Part of a small language model's weights: 14 layers, 562M tokens.
Each number is 128 + 24 x the weight over its row's rms, rounded and kept within 0 to 255. Layers, rows and columns count from 0. Numbers have three digits each. The size before them is the row's rms in percent of the matrix's.

# q: layer 7 attention query, 320x320, rms 0.0759, rows 307-319, columns 0-79
# k: layer 7 attention key, 320x320, rms 0.0786, rows 307-319, columns 0-79
# v: layer 7 attention value, 320x320, rms 0.0787, rows 288-319, columns 0-79
# o: layer 7 attention output (transposed), 320x320, rms 0.109, rows 288-319, columns 0-79
# gate: layer 7 MLP gate, 640x320, rms 0.0952, rows 0-24, columns 0-79
# up: layer 7 MLP up, 640x320, rms 0.0965, rows 0-23, columns 0-79
# down: layer 7 MLP down (transposed), 640x320, rms 0.086, rows 0-23, columns 0-79
q307 111:125149151157087127094129132120152106088129133157122118125166135122124142171089138133106095118131151127182122194099093083107138137132095118100124147128123143103090126098106159122106097141116111120131120151105169120153138140169127148144139202
k307 115:145141099118128170135130102144127103097107116133153170101124153124119113122127132105106098143141125104122182136116117107101125122141156141108119170139133163104122126153098137194135141137166132151101114152127144088105151139091144122133170173
q308 105:132146148124154135124147119123153136134104122137149140077139119141140132101075122144126096124160100083094141131156114134138145139148137137123095109148092151104133101093192132126135113135168065140119126145123114128095154149136118098145140131
k308 110:151125130129149143123125155186115113162126148101101133116122170157142101104116162096122134097174110124137128129136147092106118132126091147119128089151099145142151101127076093138135154124152142155137141139088136153150123082089105149114105142
q309 106:149165192115137144127173095168160105115137146128109118123114166101128140145151131148090157128156181148117156148119120086109127110111157115110152133134152140104157095121138152163146146140156142124100072108113144118089116138139104113160123130
k309 105:203117128129111142116152089143127118145094136145081142120140107115175141126128074125126145138094165078129111147104131117096128067111097139067153115103156107130135130119109114152140111113146190127108139100118155122055105129109147090140146125
q310 110:120083165186150140156080124182119088136119124123130117121167146094134114138144156107124114140102131156123105114150127103127119129114150114139115115100102156137145090150145151070094097122122105087128127141120119142130142144088111078152133125
k310 110:081116117159103135145133097131133097117175125141146122139119155108110146125122146149111119131092107119089090137158159125143099132077126112114170104085091198137085122126117135140136152116151151147152116114085146152184094109108140103161123171
q311 113:147115120149103122175109111172106134119115110174091146109108121099152193104118093115139151133154140135116135114125148119168156148138100142127118098113143108099137149113109155112112143167109105112145104145125107141151101112114159160184117067
k311 116:178140135159131132174115121131137136135126131147114145156111130090149132118098118146100116113147126109125126105117121107108141129149183107116129103127108106099112139134100145104117131139087112101172091118071135155148118106134145114165150140
q312 106:163155086117112097081118097152127088128144123151094112124161106116103107124127091112119149134073149153147133149121115130167109126103153137114111144126118135133165115121090150108171125109125089130141121102172103114104165119108120133081155153
k312 105:157125095125128159112139130087121141110148108137123138149160110118154157097172109108105141138109135158131145173113135081168132146134156174129134149095131123114082109121121133127160142111146143106106151090182117120103087124107111148099126093
q313 110:148092138145173109151152141145101131099096174152091142153118125125128137181112143125148115144133123151150125118141105131118109164104108101127135134131149121121094116130121113149134134172141159127134155123104133070184170107141130100155115103
k313 115:142110102143141140138155122141131124138150184141077134139125156130107125164146164152097125136122096111170148159130119142124070153156126102104123125133147116109157116076128093138124098162159134140155099103138122125169184103155124112150130114
q314 107:164131138133145163115158094169130129128127141136137133151083129078129141089098116101156132158117163174174159115119125132124113120114107120106135142154129125151170096123150115123149093081116140105130101089096096177140115155159129086096150117
k314 112:135071141130130151130130131136110119117144140124123115108120144120146129090054156116161114133118146159117161131161140099140109111169146124166183118129130131103122107146144090139111086150132175136116100089140074154126123135129157111170132122
q315 115:160098161120104115148097168164121133131143138120128127109137148121154156127149112119135194149089139141124123141133090176099135128114102118143112128072154164119113119122100125169105105130091173149124125121085104123134108117129180102163111115
k315 116:157123142116136130127139115154120094117139137154126097124159136122097157149121132116112142129109133110177127105120110100115138126151129153109158125088138128114093153101115115100098141123075145146157119130083115140170142136126129126156186170
q316 106:123061118124134122147125166106141161092111128117153113129160146148153149149137170122135121101111129163173110118120174109122131178142143143080157137122066138146168146138098165141125108144125154114114109135152130147151126069155105118140075136
k316 110:119108108138173117126124140142122153113124062092153132160102099120121138090163112120105098105129127173164135114152124177139141117128146112148097157105123172117152110131149117126132101146115115109153131115186109124102171127109136137104126077
q317 110:167136114146128123138143149139121146135144145148103130110076127096111120135131115149149126116127117112136114118145102143112144134095111149124140098143075109177093155139165096100136144104131179116137141083081098154125127151117101077124134096
k317 109:064126135155115156143112135109172156134157115104070188132174146126086093197083149157164101157131081156120128119125133145107135141115132116130153127149101126142138129139154130101131143124102081147130122112085122127158160109149094081156157114
q318 113:142132116117167153160169169154153135146116144111116141052144105131143120112095162149158120132095144130148123135106120152155127129135123101122152105157125144128145150158133116175073142129116181164130150104126156138103112096115123132131123093
k318 117:137130164127126161135091142130182099089133091104174124114164121145119156191124151160135093146075143107130138120147110110143130154166134164140179072131131169130165119115149190120122162122143083156102109119116133100106121108120122129134105140
q319 120:118136134127132131097123113087098152120130151105095163092092136097093131091103116170124144150130176106133116142166139100157131120099111104111128190144168123104118131157138121130119057117118127126125102095130128143137128111140107137158139108
k319 112:117058134125152125121121139123095140120073102108113113135132175123125130114086152153122137147097086151127145092152122143139115115132146099107110167106111136135151143119109112130106136129154119122137119113159134126107142093122104156108132121
v288 107:100123081144141143113122118110148167145108152134094138143092128167102108125140124100138116163122119164123133128120164168146121087146122150144167112124108142133097127085174194100121094116109109150162140144135077152102111145122075111133115124
o288 111:121097135155112139121131178157097109122181109125152158133158099125095119180111119142113104119122148153143123137135112120127116141094118121124112151105132104112097078114095086130118143133134121113110116099147152105118120130142177133117182144
v289 100:146109112108155069123134118155125150127122131145105149132085109136119160160155080157112117110168112138141113134157204127127103110147110141159136150156143173177112091121136152122100124136115171118133110097134141119137153126096131127103127133
o289 107:147129125131153140152128171094100084129158153123147150150162105131139117084121139072124121133135146098074178091147062130103125139129154122107097089070132113138111154124118131110114139154125126118137165135112144094059134105122119138134085101
v290 097:109163126123144133099178120105134163159126115127141115112099088120140109128113151087140117082204166148130152151116124140140117095141082155140116111161183111101097132144100136125120146125143142131128120137116117136129135169109120118128112133
o290 109:125135123129124120132071145161126129113138167146107156177138151064139106152142115144130132134123117132143080113149146115115112137149138120147128126124151150121101142120138121164113139119119156118090132118082150097158157104110105136158168143
v291 103:140161141139127118112093193123170152144125135130134124150188148123114117123152148172102149137129138116149132176082092126080118124109136144150110157106099127146151139121154143107148135109110135130153157135141134147128140137126121153114125151
o291 106:127078096143132160133158114161101130110136146134151133085131128166140132096106114095156106145140104123113123116131105101108113159137094089109133102147117111083090107079100155124115137147167091101147114095110150096132097115150134130107095140
v292 102:153149116128115094140149127112143131148114165093108124095114122132138128112127129101115120157203094146121100152103083135140100131116141159083115136105153130129100158089080067124130132134111173147090165101128127154096122163094107095098120162
o292 113:121118130140163146156125156146126115135075119142102132171108143098133115111196121135123167137116138102103137111129155117065169144174142163153102102119142112115153098110095117157130147105110104139167135091140141129145091138134188140128079114
v293 107:097147101135136122121119111155129107145141143132153153160090178122126116139144133128103101140104100105169168139124114102070132111123132134132180111122149124135121134111099156100061144110079104113129137118115141106150124175110139129129172156
o293 112:161108153149173151128134117123134151102118176120116112159130080111144137148129107120132132122143169139136043117096161151164134142134159085135125144156121068115120130127159124153156133131132080135127158113161148124147155079167086154123086103
v294 100:133120133076146132087118142154139120114136141134108172120117124137131131138125123116158126133113129134077117146144167125120111107102130130193116109157125129133087110098153149076115100134155080139115091138124114124144109161169133083121152115
o294 109:116101105152141176117140134130130148132141087137151094125132100133072112134137136137131108084157130136159150144099085153090140127116124104071117127094168108097135143143104112120111162102119109146122115141152136127074142143105096133134101131
v295 111:135145137123124071118085128124164127180077143125116120099137166103120110161122090115126113153128160111117123127165127148112150080147159128087139096128093138159117106121134083131131139118073119123106117110157112106127116094153173143125112122
o295 102:112137129150106154086149144144084127085127083141161121132145102138135121105104164121109121084115111129150147110130150115125137171111115140152146146128149135117197155127135149084120103145164087113147149150102137141084138127138090111135145137
v296 097:096139129128185114125106129113126136129148124117170115138133087166143128068141148097123119066156117110124175112124107108072166140135100156136149118147108126148154122099140172123151097151124147102144132161112161157098108112126172095147115120
o296 113:170128112148064126128144069089112145132113117152101136112112131063093135116104117145136145158201134132120113130161145139153134162128136122137094113134116115153105127148100135113107128121068142159109111104132138103144194148146084120102167133
v297 097:124139185115120063086156140118138145174108166125125098191114157126152130129139127096131141152161070128133143161137133128104125112129092165116170124112134108141159127135113105157119158155148130101169159127124124149106127134145157138114132136
o297 104:106160083166148130155139151126133095098129149098139123135147129110124136123115164118158113099104117115155111134134167153135089113129149099170128134113101171136085097137136140130144114130101118126137154166124092119145164160122080130115094114
v298 110:083105132137122092141105157145185140114127129104155140119194120132150152145149079096116153113128132161117154110104167154121116088145142112121166126142106126165108118162147094104178129142125095141110140141132101106136114164104132134121121127
o298 109:132148116098142120102145143088121162089139129137140124171109111143093102125128187126120114114131117125148161109158156069138128125105117150142096113107124132121116158144132133152138099132124150136215155127134131185124139123164124106112155126
v299 100:128134150140155049090096114138164084136150157128117148118142110145156167124135145150129109052109116161131133122114110108168118129158121143128137161148112119173152128125096130165153074152180111124138122114112146106128130105133179131135099119
o299 105:096133101093134188188178166097111108138106147151162129116137115086136110113108138103125135152128128120094119126147118136097140145162147145124111148078115130084089143116116168108135129113111206132131136147139160164129105145112130153095139148
v300 101:155114147130090186120141129154141150144124127141128169134168180146147152091158153186149153126141138147139140157123118141152100144131139135108107131112075125151130128182135080091084158106137105121120126140140109110135104109106110113137145105
o300 105:121160146115161110129125159148101157107126104135139116097083144134127132160072087077097162158096108086099130149087154127068126101143118108134147112135139128117119129135130134145137088131085144111133127133148108133095140107110111149100121111
v301 105:099148119129144125094183127164118183138103145135110128102144144138105108079125096070139136112137111114132142139139157137157116089125148117105137122147163145172073163150127120136144160107150146098153134129082127143141148191152064101122128124
o301 106:165124143158129126134067170123107101132169145124141187140083110121167140133164143152137118113102133160107116134136148127101135142098078135132137154107097089107166090125155134170124095119132111168146145154124116126126156129141131154134123130
v302 096:145160156170123111141132123128111144152085116063163138115133097170152144143164110109139115097147100114142169090120197139119128101135116130110145112130109145129130115158142132142112122145149155106091137141143169096136135169086099135073153139
o302 112:099065110107132145162136101110163109089155181157100161135096143083118131156129122108115133146109157149134107143172084125097111147136120130193138173187127129165125152127110125106107117111146161129160117127098089167135143103118161103122089121
v303 106:111133109158068089110149164126121120113108141098145166108169153156120121094130126139093175147090126129138108168131124134132165119111115130122141140139118154145135119111129127162117128116149112098135094140136107123117170158166145187118146115
o303 113:146120112123161167121123145128127166170173084144168089159134101147119120127166122149139104078145116177149108100130164110082103092172092089124115144086129124167114148134154144098140096112132121140122119122131089115122093109110145115086097140
v304 104:098109128105099092173138137138128142138123111120073096106131150173145151090145176102110118083158156134139063103141148130150126100138132156158125087078112121107176092156123134130131086137137164113143148123085129146143129114113090128117083111
o304 114:137176131152129140133172122122166110150096156120148124126106150085135121142084078106155119174104080167126159150094111094108127093116142149120145106158138149162114193123072074117141163103119116131111094091131136132145162134158209153180137152
v305 107:094105107120113088136097154110087125118105123123135158154195134140087110111097104076104147182116131140166156112122113153123128120122125114092117161089133140120111144099126147097099076131159090171130138111134111111119115125094074137125138109
o305 113:154096144142139140127142119163168161141145149167132112158075081110136143173179181140121088137153145135131110123103138062138102105183156144148141098166097115143145115131109124141151097103131162093098110149122160125108100141118169106137100119
v306 095:123154145100118137115111104134110107164157123119172104150132148113134118142116132094146118140153137140140150118150108139096114058180141101112100142133179136145110095129154124077110108118137148137151094133130141106136118138167147107122144128
o306 099:119148128155139162127163123112118138075106168165132120144145129136142137135160116146092120090074089112144150129119134097140115186104069116128161111163121149088143128103119140146144134137138146096141107154100115130102100122100089122116074124
v307 095:126122124137122101153140133137119123124173130117149116160106132135130133097098115150158129152148132143111126141109128121138139143118084117152160137115144147154088159156130100185085115128083150162114120106091153092107108167137162096123162139
o307 107:093095116092167101090124122067147114140093128156138162076144141139128112137129137123098132112150101092099105144155124102080089146170153110094103138143132082126138106138165155100145145166149122099150157119165060144121159129123118112134124157
v308 098:128119151169104159117175130147153135117120134140106107142083152091094120116129184136125153108089103120114131130143118125133126161099129123124162092149158118147112159134110080163147174153151125093103138103133093130108159143172142145146093114
o308 114:153128105093145105138094184104076129106084110161109128124179136120138188095133133118134135142156103107107123121090135099124140113106114133098126139146128155064105138177161141124094115132106093147129146125115107124159124141098092149122125142
v309 107:168080146114148145067101114107128131128163111127148136064133153128142156099115095178114119145122111129131123134133126127136165108123148132107093152144139125119111126132136157140108086119127115141110120117111062152124094119075106110172110128
o309 110:116175105153118145126117101144120118140102153150109162135090108167134136157125138117090090146148132157090126158117138173074108138125121102158156129132138156152113089117163140139105153149111095135105170110115168117149150153151170160159144106
v310 101:100145121120086139094139120114123138135088102105144110110120179132110143118116102142149091204100096123093114116133165154142121107124113083148131138133111187140145138115155124078135149137131099141146164157122094121101127131164174165112107146
o310 106:147093126179135102126115150183124129115116138162096124169152118183137086107136145123132139081147131111142082153105165086099096107095148184136121112120109136145145100164128083134135110152155132137146115134134099164111154096127125121164100127
v311 105:133089132139141136180143174115133078090086113114170132157164091102107119161127104130123125175139083131127104130103160103130118108125134127137115156130083107143117134093105147106169134119125119142108158131140118153116132151078101143100123129
o311 106:131147140141152112131120109187122138133161136160101114127077098129114103113136136094134113076136145136115155121139116164085126101121108119171118129101168119102084132131105140103112126108159139120169114108157124161127141126145179130173147106
v312 092:104105152157120097160119129126117089136097161120131120143125156097132131137090117138142129127075091129150130080096106137106133134167132115137099093148167143104123123136115189147112108144142205162120153123159124152110160118124106106125154110
o312 110:163147146089170121125138096173126133117120131079112112150126106145135106126132120118128132101179136139126111115128133127130178127095115147146151113091097112127150166160070095134167116108107085124146126157072182075114135134154156118111129179
v313 101:128168142125129096078140089102134089117141129140151072144131126103119130097054137154132134131137161107119127144134165123124151132120114104164143145114166128094123126112102121105163104105128096097076110128124145144122118136134154138172159103
o313 104:113118140108140135122134090119162120117117109117126136142141152105103110104166121135124117135123093122147145105150126129150115150105138183106148109163127114102154117128147111127153154132136119162161154187159102087083129150104092158114135190
v314 097:149114122160149156113113089128127074106150148098093157130162132134117137097128182160143128082072115143109119146139152107155113157101121111115144106128134132111123139099104120129122081129135178138126102109136111134128110091125115132120128079
o314 097:120141107105145126129161134121124150132091142149118082105140115138161172176088075132124139115146120163149089143134096122139147139112145118151128101107121143122155139115116152090140146153129076102118152165117144116119141105105122148161165163
v315 099:087151121130149164099137123104132124130141133149104126153147127096079142173149100141132149151108071119135142132118115150115164080132129120145097111129141135121123117131070121093168092092147187111137113126122171142160168094125151146121115101
o315 107:149111121142151135123175155149127154150091171118167163089107110151178113132136147164130091110138134098147136158105085111081122122104138125115086150079100129135121221143164133127127174137132134111128114123112131118131140152116152155124120133
v316 096:133132111117157127140153128127108130158148110116120150117106116176114131155147152179141163129139077126145120132134062144156118133097108158115110137137156148127153066150137113136111111141104136110144109133142138102159124138122158122145120111
o316 106:107103136152145148153130100148160132096135159142122101113153125090114121122087108129128097139132157116132144100083194120100130118163111115160099133130095129114120136166121118128128102083129138114126191139115109155086131137114104112098121171
v317 104:130157159141110178138168137166125101119117130138165128164147149159142128131115160120106146122165123125124144145132103136136119164076095082135116113154100131117148132158119164092163136112094125091153134127113126098148107139075133102135125141
o317 107:092128098073153090098113101112142116094116174153110132080118118127133145119142108143100125157114116132129115123151183142120147112138094116135147122120128105142131154120151085123102110168127152106112119120122082152141161102130125179092144146
v318 098:096124103115104137094129168086120108122094087121138154153092149121135153140106113147145192148164126143096146174130085092109093126137108109129122123125131147152136127136108173113149136150144116151134128155123144137128099100103125171110113121
o318 103:187115130086124118148108117168155123137131124153113102116120163169139143104131169061079140135095122105186116086105174093164121101141146136121161179122115141127126137114099142115133133115153156072107138099161107118145121136132137124157123110
v319 092:123162138140088125127130156138109142093117126127116143120178124160139105131119146117167170158140140105149167123111156103157098112138124151154127113137111167127170129121103122135171192132143134141101125147144101109120135134095073118143123154
o319 098:145087117105121112155122117106121150189162143106085155137119140124116149130146122147105116150133162172118122125171121143079167167138125148147137122114138097149138092098132139102112112140090149107136174141165123157176135106129185128135136085
gate0 104:124095131112128150135135112095116105150130150155118161135134118094068143128129145115131145114150074115127142134126131109165104123122140076145130153129110122123127130137141113127139132136174096150101133076126119141123168136107130131095167169
up0 105:137106114138117154100151135147145129123141117106080159130120088125114154154094105115165118144121080128112145111141107111080144135111129124132094116113123134158168096147147110104127150098119134136152091134153106127151162073121138087140107131
down0 101:067135154108154139128148089098158138148144106077107107104151145115139170166090118145175116108133112102124143151148103078169161111143083124168117128143129125094144134138126136139168170154146126151118112117124113107166113108119120178152134111
gate1 101:135125127134114098078083135097117130066171153120157139128140078127124107116144109150124153110110163109104127154121114152094142131094149107088119116122140118088134118130173126113127143120135155081123113133143129131106054101174137181160137135
up1 104:109153098151148099100116083158097112131139174150119115128093156117121147153162172135108124114098091147162077111097127098106075159085125118162123142124112140136127101126111098101090118156143113082115120168129172168116099117131108136141153155
down1 101:115151099147104119162134125168124127106149142141112085125089187106147145157134120125118107092093126160133108147150162114137127192117111135137125134155131151100137142137155111131098132118130138141140098157163144145111103099147119142121136159
gate2 097:129118135136143123085173101103125103116109117063116149082164120137130085167103125102119120164140131087133114136117121121121160107097154121142116169121124149109130117163104168160109126094139171136143147136104130076126145097134141147131178143
up2 101:129105124140095139138096132147155089149115112179114146095130108116133127133144103128090126096065156144122111136132119150130075102125135129153134108122152101099158105113134093122107123142132109133092141131142123157131127128121121110097127104
down2 099:108148139125128124150095104113120155153099129104101119122121103131135119162116110095121126180097121110090135140108128155086140145158163097141102091150170134129148119124127132108107099051114146107094131132101097131130128163147124140121162142
gate3 086:149152105118141149106151145163122118125102124114177099090087116169162167120164124091121110140134113117130110147124156170079132117129152110050097150070164140142143134109115104118129100127155142167124135104135137115142096124102107137139143090
up3 092:125113160161186152108174148081086165146129075090177105089142141114143125118126178115088119098147076126111093154144087135107144135125155139168115113150102119106128154100098133134117128113134136133107111131142132099129109091131163127134110129
down3 092:109118121090138155144093150175138120104135136139112111114145123171161128127132084154155133127084170140107101141170135136145112125135137111114129107160164091130104128134125116138125141118143105126126089124116121128149131121135150132092137157
gate4 102:156137145126168144140157119139124127144161090094125147112111106129118155111166099155143105149182095104083095147155118116127082140140126075107101151103156132090139103153093144118160146147107108083098146096113133109136103128093112130139146115
up4 104:109097149123139115123117131063134107135134094128131078126114124125123087087085143137089133123119155136129160109124083149144132121102151096105168118118122093183136124140130143140133115081139161131087126165131164127131091119124123087132154121
down4 104:129145153084127146133151121082117114166130130125165150066113113124133120143151121154166131127177136159147114144152143134108124114129116145131126090132133109132149139134146108155129123142107118167100148101158142140140102169137146130123123123
gate5 101:107104123102163136107150138177098134122105128124120126127136132150119141135109096144116108147163112137119189124133142173127159109120119133133134108119131142155083135133128127110134132142122140137176110118171122134158111167139081147171139161
up5 102:135165104167103155137179145155113081158129119148132092152121088137141197089137133127091115109151109119125115114098118160147132125130148131117135126136134105153100119102172148097152163131142073137135121161142103163152103067155139116088138121
down5 103:173157167092109182128125125165093131148096078139156113165159173155123111158097119151150111122153111135145130162123130069133103122118114165103129127138121103105143145105139128155116099151081086139109122124128132126116117109091113156145119105
gate6 096:074131089101112157107142137101146158093130112072135123129122124143122095138149175118158116160128136113107172133135102147144144135113140148094116142174133145148143112126139139103103108141150139161201151105111103105138136085105148136129131180
up6 095:115074116122130128104127134142147086131135103170132108117146127155096164130126174152133087153097107146130095116191094148137082148119123142135122087131159126192092114152150153142107100097126156139121124109126141146106132167145105117120145151
down6 096:103083123131090159187116138124129178147129113144105116124170163169090112162121121105144130152105146148138101125107136137120105113136095077131156114120138126112126145107136177124132144173116109109142150148106136109161118172114165161093131115
gate7 105:117109157131108170143144118067090119165168152157154125092133113120128100129155135126129171160100104127094141115115132141098123112131120131086111118120137160135111137136124120133129138144082122106125086145145118115146124121123135115126098116
up7 102:155173100159127139157119133120122132102145108072128133158161130155115118145131165144139189153152111108110141144177110137137149110120078123161131130095138147174117108139132133116101090139097140131106111137132132101134127121098150123134167079
down7 102:171131129163151137171139099154163130124127136079123127164133112168111159139132149132143135132124114161105146098099134099141159115128142134124110147128172181147183110094133160106129148120154119147081116104146082124081151153133109111164145080
gate8 101:143118129129128115095119104121148094141111103140126097151121130141114118131149161114094145126125144102111160107111136144114150106125083139158122164163123138108138098157150115123137110090132114130135155123070109153204121118075101124109138147
up8 100:131106155130091125140135129097146150110140135141133125164126136090125076115146116143116161137145129109176147161126130131142065132138119164129171165127118081131146128121117120145100112109144169142121131145119075093125126170120143120139166146
down8 100:091160137144109101118138177127139144098090149103111136096133105140128094146083098133196150149110147130140127179161128152126106144124143097069154159098142145145115140097150144081117151080123111136155096166151144128113105124158154159091151108
gate9 099:153104160121145150095161134198158111121130093141127137114141103046111145132165097139155140147080150110092137111125091137135145147096126092124121122137149161092132120112117153130140133134125131149172128155138117083142106128124098111201135154
up9 102:115139157159150118086111165127164100123147090171140113109141132157120097112141132080119161091136142125086125121116121137104092146117098081152122112153103125122127158142091128091105123079144120119105099103109135110140111100152184108129183107
down9 107:120090162179083122116128156115140140137135145138150134107135118159151068146108148155108140116124113130171066139126127115135129103157126110108154125124142121132142121110161105135141119122139099119131114128088156115125097127151149141127123114
gate10 099:133139083117124177171176132134098124125112116143143089086110144134149101102124114178121135144153115149080104154075097160120122140105114110103110097096136123125128097111130127124137123126110132120160155125126158126127069145140123101096119138
up10 099:105100141128139114115101121095119113134151149174139095089091120149116124085114162107167128139107157121143149103116121169128131120133101102126103122126125127102118126119109174149105138140126136162139112120144169170094100087115125123103160151
down10 102:115080107145125130150109130095135124155111122119098116107158143114165100149083118086135120112130106087186136125150123106134154138091120133160110154131099127118103142107144169120132156110119094163106147127095124100119133141128139137123144132
gate11 105:096098125126150123154126151178119131132123163080090098110108156135162096117165157138107130110116140130145139140138130137156158078132107112105133095110132097101093126128117149145109159171155110138123119160167111107161110132148084192116143112
up11 106:154130121145094108150117116144106141114107117136097161131114183104149120056102187141118107118126125132094163147097155135134130096074153105156123126131123106161142157153154116114082156126129107124152137106099114122126145118103147130155092113
down11 107:142102109158087122100137119090115147162147100139151137114100141112103111103108136141140148147112149084138116155115096116103097083131133136151144127136157122116086088106139080136140107132136124158117115140111094083154123129105143105172099156
gate12 093:136102188146119147155106124086167127100128139108103149118113132128099114138172113096111135133116104117098103150165131135133143148153140160101143121156110142115101144104130176157176140136095104168137111097140132177153100101139119137175105128
up12 092:143116115128127124143098153174121124116132131162120118161117118121115131162106122131147133134137152196163128144120095120124158154113105132127138130125096150177148069143131119116132121134164142147121175115124107110102128143145125157148105071
down12 091:179159111151120153135171124122145130150113110149171145134150119117121123131117123179113145113175117133086141100138122121154100160131121103136178145132132158150129129123116134120127167148125087119111135168130128131105160108157155100121142121
gate13 101:142125151164158140107135099114131089124115089137117161115122127146132153189167107141137125133096135129156104129104185140139156107114145109081100139108153118095116101124156082120122094088131123107093132128083090158099108102149146119133093162
up13 107:141110147142144102134159168100116107129126106145111141140109145119102136174133145148136157110133096081104098159157134107137140117157164174118121110086178143144131099130144094083164107161130141111112131134083129148124131139147128116089126135
down13 098:127131191173150141127170105112128087093103157111142164155132126146132141157141096141123089121127110089128098159144174141085143145132165140117061104144126129104110134134170125141124143145092138108138127120119146149105126130163109095117102135
gate14 096:095110128126107180135102130115169118135152124160135149119107045117101136097137113126137170156106148152143159070098104151131135104116129108121136134122134140151178167108138132104156171112108122146141102144121122131141146147151135146096152131
up14 097:151127180092128130153164129099109137163104119122168102138093097086111154126144162147108128167101081135165101116116129134133152150186140132157105148075122111116151096147141114185143106172096093186164184142095136099107144144123129113114102121
down14 095:143142100098148094122087155115113079115176172127056136121147157126177157128093110095150115114142139094128134120105161098131153160121107126143155114126105174149175112169110154127119140135099147113182107164102144120101135096107114135169123102
gate15 105:121142098135127138126131130110157122123119139114132156135126140160130163114093133072144111068161143161093086118098138135138108128121140082108111073079116127119122145146114147110139142105102128117117144100106135155146140161143126102106138120
up15 103:139166123156127067154101082107125149076178112177152089127145197148144186115147131157120080122129116113118082146119118180125139151132091109099136115129153171131137100130081066109124055151095119104144072129145109136119155153191124173103106088
down15 101:124120146161155139149120138125137119090112132164098150103143099094130121152158071150133090128119147080146089153120138118103131119126124112107127181110126132133138116069149133121128119131135139138070111125139135148115113137114147121130118129
gate16 098:123128157078108137120117179136126149111141147125107141158148134133119134115113129161120177129142141136156069144124143161152154126138139173118144108093167131111111094161149103128117124092127154121087137171129099130111143132106132130192113118
up16 090:115144179142117174141134096140115106123141112121133119163148140115155132131100139147128105147142120134105174132102158140126120112104091093097162114086093103089138100101145185096102124114114180114144118160092157119138149143154092128056111117
down16 095:119121146127117132188154129123166075100151098166106134108119171121113120143140148119132119122151122095101107122072161086107157126159084185134149126144115136086143154099146058122132141109161105122092155134151152154101109103153119132114094135
gate17 102:079106121137142127122144118160099140137117123115055131137143121142145143114126123128153174133143113160151113146127095183121126143094160115092118149143079161154163107139130111121107161106139148123100138139132154192148114089113138137168155081
up17 099:075138106129133131092128157115086125135127116129126115122121120136099140130124134085114162150131150141088116102142124125106114148147146141104132103133134091135135198135145138150104153124158137168137121117108139090144132121101099086103115179
down17 099:125099144139139083151119103145150088138121139122099173128113159134182124134178174124157114097110127123134133125137146077146110153127144109106175136125091155096126125112118078088136103124140129140154115148134139162111105080127155110105132121
gate18 104:154156125112140115100112179193134122111132147116170129108167123163142153081115159135146144135146162132137161122125095110154103131118105131143142129117154123085089110094079129143141133135108127166110131069137147123104120103110095138130146101
up18 104:144152125105101098144146092126098113124129120117110124105095123105123141184129154138151122137120138101107141157126115124128112124141104140113107137122111127179128127111121097145104131107125129165081157139178098117144135156101164108121105104
down18 107:130120103117079080095124096079132108118112128137104178148133094107154139170109131108119125131127085116151104107086118160106138133134094100097130143121126164128153136138132126127146150124116132089138076142137119159156110093073093113136113109
gate19 102:162117165116131124105140160148119140122112159108132141148115120063094128137114118094083125103115179126111140196103154189114135145167143087163116099110100132091110119135139143136123129104144106123076107107167161090134139102146121146141133128
up19 101:125152113113133158153166112111102100110137134115157173118140116101170171149135103132177155145141125131099139115154172166150141125159129135118141190099155151150107175136100111104179123123148115070137141088154116189084071138109111122111136112
down19 101:121127110118141154136123100126147163142106140125155129127130113173138127126135134152084148110146104129165173153156136142142126124182116098140115133156091130113108119163138120150102080116144108101120127151182132117132084173087149136137091125
gate20 109:105096135100175119169102138145126129133134161128105135127198084156139098123125103116147173150129155182113077110121145133111102106117128136125101082101154160094114133128074120138139161097135144119131085137104110149115172130138115099146101132
up20 103:102110170133115140162114176191096099148137097136117118123099160081137159133134162125093112159082197117153094107111143132130084146134128121127135113096158118143102108144110159144117168145113167144136110157098125137127125136124125172148120146
down20 104:077072117112105152156111130131121140134119149114089092137106131172155128133119156144131136159136159149104114171103101110113112130105077072159140123101107170150095122167115079114147170099111088130134159167087131072143141134094133153123170114
gate21 114:105080119122147130162134105113181124128145131111151127158139128148072100135147100157167135140126121145099060136098153118127103151116111133113118115073130100096118123138176160147162125134119143133171143149072137120145136147144140118138145061
up21 109:149110118157108139110144117132175118077125113108144146143132080135137144097145097159123117056147110090122136115149110134123136125087136102158142123161121168156095116133099115132117133151136108120199077109131134127089150116105137085154088128
down21 106:110128153140164097189179109129122124124125146092166135139094133145126131108118105053140131106179129073173173114163170143148174123099165115112136119099145127111120130102114067141133135081126136116102117165103106144110128156151117130110099100
gate22 102:210136134087138118132133143166137102155127137119160114098124165137126160121101154125078124161140101118073128113093132106096105135107153133142122123117123132110113113167119116160143163100118133141109162097132145145137131131081156133153152129
up22 104:118123132133132119104143111094119165119152123108123082109136084081152119115111116152099146109138135143106138136109164129147113125117140116150115131117079159125093167097155153129113128179138134124128100095141156110154110151160127130102106118
down22 109:109162142182166133105128115106102156088088142123151114109134129095122119104107111091156180127116126127122129158161132120095125099129159123156130120116056173151129139137135131131099111166139115107104128150123125165130111105132133141140111072
gate23 100:089184139131131139090087152165094122114132115133140094117145132121156100141117118125143148099132105111143067149110156102129154113150147103087201103126139126104109133124120139174140111105140133160161161085156126122093098109094114132107165117
up23 096:110107154105099130122093123087100150081114144160145125157122161137134121166125099147139118133123149163164148137115147125167128087111155147135134131178119100139119138108143086118126141141127137147122139104106154120129122128138179143145095135
down23 099:141116129157131115138123141099179118114121125097095160123126134147113098104131147080144107111111087154132159104133108126090078133143105128143133113190158141109118084127093148124126099173093169119088108163125087150095132139161126134111109171
gate24 097:143153101121159125119141138113159142117053177185144132139116135128132135091143115144099141174117146140120096139090121135165135127159121156116097097103117150151137141194104150069128108125079158137142135118117082132122111111141093133121109117